Part of a small language model's weights.
Size: 12 layers, width 192, MLP 768 SiLU, 5.61M parameters.
Architecture: LayerNorm before each block, rotary positions, no biases in attention or MLP, untied embeddings, attention and MLP in parallel.
Each number is 500 + 50 x the weight over the matrix's rms, rounded and kept within 0 to 999. Layers, rows and columns count from 0. Numbers have three digits each.

# layer 6 attention output (transposed), 192x192, rms 0.187, rows 39-48,102-112,166-176, columns 128-191
398503536562445419486472500488474542543490476468423439543491518495437547532478418409506539501517374562414506550449496485576479512484476465435466565429461530480512527547507573494520502517412451
567520556477554507478429479498446493463463563465499529492576386541544514487516451566390472512363446572513395495531529529504503481551570600559535539460504467519498485470462392442504523436488526
584529434519487465555489513541510488471540545475437505353546486541527550490598510536452464399565570484566513489450435560415553502417578545480493457527523463445517507474496504464491513489519485
482493530484484532497488556536527515445496515463548537553457451490543448516523486497451521461421430444487538508527471532507477596558467558479534597586570480549493539559468446501528514456457438
418454615515463460495538385548512406534600593458528547579488573544524565447414546513424573598579461562450432558513518482535466525627486512436428485516527492470559506460477432522503433489531421
541394497426541538547482531481503485456483485512460561550429472490502521517481601429550480504413467539454417472453426495533539591497536461377497628535533393572485511572517505524521470446493501
357520525500513518410555489545505566508535472488598491455499389414438517463440519522390540438509456600545410520514483484499500473416552501462492538505513420541451533437492613445504408515409536
557518475610540519458408509458553519464471466542572511554472559534473580539505557580449523567427561457534435519534481464501451554536403526426437533506510488494408523567410614491539521551463517
458490453528633500432474493440442477561470448476492462522607518432490462440510586563518566509469498575482506577539560518491557557530545488456538561493440520493574507509601393522465402547537520
473492437538458474481515484428481439543544492462580419541480506554459524477518486478510512619447432620565465564517508411524521494489515462581536516522510503502557447519592510519423483459469507
517417419476464509479593470537551576475432522506561535483507597481519512472524477529514538487515506525527526505477416519453551541491475554423469457490477515452547389448567453486398455510567564
510555382494608534500502487420363474496572438583451496496517440518512463529469499577483531448453492432582491498450568464471489502405546523522493553445556522510617442422559468485598486509544509
491530476505501501523530469522491514409551449571529544470460603550542464532505588607609456521584502515473517524444324530537420512443540532529461527568429469455542559479529520463515464532482614
443429530492540507449480571493529502451573517474498441517539460536466530441429581571508507514483509444529491517536555497454440549591483367527531563491475515511463482401550536443573576483533472
561499425475499442568486494441544583523543584363530464527497415514471537509421490533570508486516526507498517422429488486432523567458495518508371414587440443517516517513530586575467462522532580
489492441555462481416474527497489496619467538511497408469507464521455453515542511462446518533583478465486401434506553462550489495551428506526459596590540459502475477446533514418404492432516571
459545580591472591495515547481478538501535473509588475457385514416490504492452512514483496527529538547519513532486477478477474513508389552545475400450503477488431541518549469554524466434477474
462527597457581461548495453361454498531535512577583500449641590545568501403590558508500441555534508325387468538524582494443470473554534386464524533514555518528518536564573405460453495500525434
551426529479420487418514555487526519494556421544521600468545510538562533598499555480520481451588524535497590486564541464565533454501550410505564521554525510527561571491583500459424396490579476
374569561448492570497455489567508420447519543534569467452533530533556477505464474449453436494484411433507485559519530538496468442496469587412424427550567484537402468414507501517527401536508463
462448446442500498623564514519493495450541475537393492548504484390467500500378619521484437530494515455526473466490508394506500533448567616527419516519499489523562547537414448502608386516519469
548482611511528412445507497535515433556561515426442521434505483515403500575471435469483459565504549458527487454488525523545447477530522484549438539488469415456486480595520470524574540453580548
433471560433394391513427488541553396421545466543568476498468604528552481498455507633485482556474513483500472518591417534437477525506567455562474480461485503454564509431484505509502421508519515
495501474539503535537495501435538490531487470514506451487504473505478546504508554387490512537542466528482528446472485498520472522544451495470521515506413476466561504495530546537556517445557545
477506531502453501424492458392528456503439526470555404551489479434482467515484489412581590524429492474430454527479556487528470409493422495460497497478506506464413584581465456556457520487567497
501492544433524508605404524511552577540508528517509496453464555466530504466442465497504456435540517556491388512525506505491447506435524573517398436476493596541461385464462465513505473529513508
593525432519553511561388518501551622422497456561520452443445450594454518526529453493541452496543500546466529372458478376530489544476469380481515487474448496504495496488524449563513472533472534
522545454523433512462574530396445442569558516516519502469554509475559493550501410503468505494533596465415486450459467469496471410565526541568572446507478517570491469474505440434492508494567535
648465447528507407506448473489504549475538489560417492531551527467514542515547482564533523530529561510530475497513527522547555544417563443446559474443458610490577492510488474464476520461469580
484481547575543518508501450472497472557510516458512369452451488505578440463571490414505485494547524509451433399548511512509489508482409576530527469429533575496509539443355432429493587437509553
492533395450547518521484454491486508486585490497487541486450445546500573385496494522463566481591497427498485371520470523422477501508384462573558374509490490568455522436529543460464572501467552
553442589581525492413537448508498540581426556458519497476461487452566417499459494481459557464390497481409478537495467455564404453498429447479362548496499541463550519570475405514525515485587483
# layer 6 attention value, 64x192, rms 0.167, rows 39-49, columns 128-191
494440424419539528491578517577427481518499568478573498517560488527542456421424510534554429371456485470478437561487476570551524474461422551475500459522498538487496462501566436461407465502477522
459497379454497544497590506520436513540598441601576585535417547472527436575504563402511498453503509471512562570454570430536474524405487445472542528536423559544518511566541461537480453473481468
490464535562560508564522525557455422491465530554478543565487396498479462490468522540406492534546440492521459595459472522522380472554568499533448502550557538652519552475455448510571498438498519
575478462522482457586582458423480619457472580493382572560527520475469443474487566498595617506517527567566427549487513485401506468460526437533492496510464433526498401493535539453575426428577496
571458476435447530545503432404455520480525464532467502544454527409577365492562497484527465504458570405538549490487509484455569493389474512523542519474493490532492478579388535504387498494482553
480480473518454494432470491443594513499476487473525486535540546523548482480522455556437492561534544470520508436470444482518483536443455464540503464543504466471503391464534448530531516442564511
596513460466496513507465468486605432554403432557493454454525505466519517502486533462474482571546471443471530525404524484494497508532426500502527488512569518420462515518546424446504544444484496
529488453544461367565478473589474473500515601528417524542488509462445536535545519506552591384564469465548440501431414485450435535488573486533556468564532502494533493477484393554489515430410458
480407494488521443576529616548454492465524459554524519534505465638470514459499481491498466432517518368480515532472500409460460432579399509595515421535514539547499557532499543504546542490432439
441462579493463536526467531605491543545510458506479527453499481394512433521484508462441380473540499431464594489575498522559415529615495484419394557404523537546494469490516484476511516498565507
480491512482515505552485600505529497449423531434490487502511579517525518493466438462493444492444593510432536445507542528570520496556512506598491490491550499576414469564535472479563490464399545